Each number is 128 + 32 x the weight over its row's rms, rounded and kept within 0 to 255. Layers, rows and columns count from 0. Numbers have three digits each. The size before them is the row's rms in percent of the matrix's.

# q: layer 8 attention query, 128x128, rms 0.153, rows 78-88, columns 0-127
# k: layer 8 attention key, 128x128, rms 0.164, rows 78-87, columns 0-127
q78 100:181151195184120141150112116136123121084177190164140168070138127110023103126050070162108136129091070118079119127137168146147142093153169110113138072109158157111171130114093143127177096114150197155140123102121108057132152093150109128150145167116196149116099121065094163099170110120131123118076144134144165140116118137136107208129164163076146100130122131114154103116098117125137122151131
k78 106:153141186131092103099121064101151156092120141143191098079138108112092105117122117129080138125132121103092156116128142124100157123096163113147116112168155122175182139143082109105146156095208120091101168127130086097107154126148149112096120139167196095104218183133068101171157117131132169066106113083131170135110201102181178137206090162132106162140169140154140152176104112114143116113153
q79 104:167099090162151136153107126113115069141135146109128122132114104162178098119126100124192156077120149155109069157135148126192101121121114114139097143085133169116097096161116128097176159085136114126169146133095240121193077147102137103155134118115117132120181065066106157129161185170121160070127178124110092136139104106104137105139171107112152109149109133141073137051169133115166075153198
k79 105:132152139144102087146148170115068163125113125127117151127151160181134105128100058174140128088110093176126161150164157100173185141136147133124146113139138120074133113124153133134162141109093177125164188122133156062141129137119104107096146171182190133092104170092162180107161093176146118161072177104137119149192085129091183147120102134139133138128114117102052115108054082100121162057186
q80 078:106107130053097085093126094133203166138088126085147125159165110113137118166099137110141155071150145120112173112073114128119116112136126132088115132093121162114089125133215166095136122101150121084086060121111119118107132155127134132163157185146136075116144148097129087161139138074149184079118073121095091136114112060151148125177095099151126151122156113151137161073190169086117095228122
k80 076:186074085133113112170165103114114091142089102086133134152119141147100095157122138196133084141136185122088127049105125054116125145118143161179113126151162148159057181132101137078117092114203118139126116128130088103147095191117163187144148116108143162123147074132167192130128110125048108200117101133137125149132117157112149120086132130127126089072107150095119080086157101075123131159097
q81 075:128152207135074104107135136117134182091152124122093166082128112161117166174082183122072143051093174164162104122120142073165164153115111159060096144135128075155128200161172169105165155131119138139136165125118078144177121128133109155206121167117140097136143121092078141103080164109104135174096168148148126132196113110113142125131085147082166126150136103137168115155123190103111136115082
k81 074:168130181180075121104160148118077098175107116100174123149140073129161111112128090156095141156189168143158117082081158083087148110118150202190117162109147084092097122127180080149183110140143192121152079174140168104116103140169142107148176140122136097168122157105142168093111200113088079140172110141129079150176143101096119113109144090142115154177148129091130112108100085108158144095093
q82 079:121181099170093092106171096087096114121120158132119142187125154141136113018168087124134111170085179134134146135127129130111097122155142052133142053155098099118171107151101050160071107170186135130141170177136152100109137127144128143151157112105139152127135170192151120113103122193113100167135140103102141114113161163150119192116199168111140110134080105135118112096075124162141132134188
k82 095:080152124194143159155067139101144149084137129216111161154106144131137098090133102154151177086123109133085145168115106168156109151099158066085160115154119138132125116164102130112059139145074093173128197128170141092097167105140183135149110106117111148097151142109089125146137134131150113163136100115083057122047168128135142177126198120170111063137113159104092126148085099170190134133125
q83 088:130142147113142159101125123158175175086119108095157130112113132139159161158120177147170188091178156115148129128150082077097090115145060114119153136093123124166136151124168159115128095099127103161068095077113087119141180158123192141143126083133089197121068138114110125173131134087129184101135130194148150121121084075176106074132065043123107168123144138100127139207159142113108119077120
k83 083:156112179174146132129188129128162113189125105166128170093202149136110217119149168119112150159118118139151158154103140130176175087108108161182094183103132164140103126178114109148183153145215116104131067130181140138156096170098135133169145129126158076134108145123147166124131168096130172077088119113095110118138202122113135093163138091132134104100165134107124089086165060124111103164172
q84 086:149189178124107161120059182128089125163147119088138137103088155121121209056116088152113219107173109144115103107105130132191114113154110115094097112157122110176122100095099130156129119143175100184181112093113103123142181166140113119151179116138157163104085128107074142143208077117128162159129117187109123074164095150085171098135156079167111123137126125114146160128132118108098126081096
k84 090:153094169125161194176149079091117077160112122149134098132169103087115130145159130131091194161139117129169162085139099171141124122161118137180079160158161110103136128146091102071167147132152105097143124162196081090144100122148125115133147138095152082089121197211148155165162101125104133086117131120084154129156189160124112071108158078113099095169144165166105161142069057139149111142109
q85 076:169079175169181128130119119158153130125191155126105174165151184137151176171132141131171157100129156122205127144167119202137127116140150189120203111137136121156117129176164167122109166121089129150122124126112071111122103089145184152130125135140124085137112132091078164166152105080143169127106075147134082130198144189127140125185100107177084125097135080127116143129121185105192115081095
k85 066:086105144152104144140114152121087105113205122162133074068096132082135141133151094135144157145157115120133090122122133172139119118141131149135106125123173132110075106181081135133142172132148109134171110177190152109153054090140209137118099173096108076108110160138061100171165101108131118064097117163097073107121110114085106114131151115078135065190183208130141125174098111160119084148120
q86 122:133190121133102083148146153148148108143083113092091083120102128134108065046160032141072097153088119117079104122095141100098113116154132087161126122135119122111145106075125114126119101155097135130102102197058209107140145112166082158165141144162134155145154199128210145070115139189115122097126189104105123094086130128166162107096154143133141138112130146102166089095131119153134147135162
k86 077:121116097181144142126097133136093087118160147190124116095084124091180116180139143105131153118128106169184075172179115136157138172111182129187165131159113184158155164139104079071107174185081090145151176107122078169167121102112118105138071136117099146139152128070167169133152112155130155099136206129152142146150139148078139165123113114124092195109072111080102152146115163146093110167085
q87 099:089147144104110070172074101139098184116148131130104134099090156177138129177114154133165198105143150132150148170132185160105149145134135167136122142163122082141135161123185110104111100117105098184105150105094128109181157114127153124125025143160104165124124106073054140180142139099146124144113117182174087106130119140126096112189075114145048130119174119064192115148154125099141100087139
k87 088:162080155128087126095144099104125143131122137115144166154133155135094167156155124118139195150161099125153115122103111141110065112164147074136121108148169080162104056141114131118150137125188102078110104172169144062136131139158148163079151110124113051065095129110050144198130087106128064086152084131074133131129121083103146128155098092102088094164128194135142135206111150097173144141123
q88 093:088081143149172085092146191133168173168148129106049129144162131090145122164159125152129081114121095117145154162158158145067172141123115095078098175231087103131121130139149067134114110142161145142122121114108078106146105123102104106075139149102144080124139130144126081171115140096105164101134091189087105115170166059166114080132113099179136133159076100190166104103151102103149119161124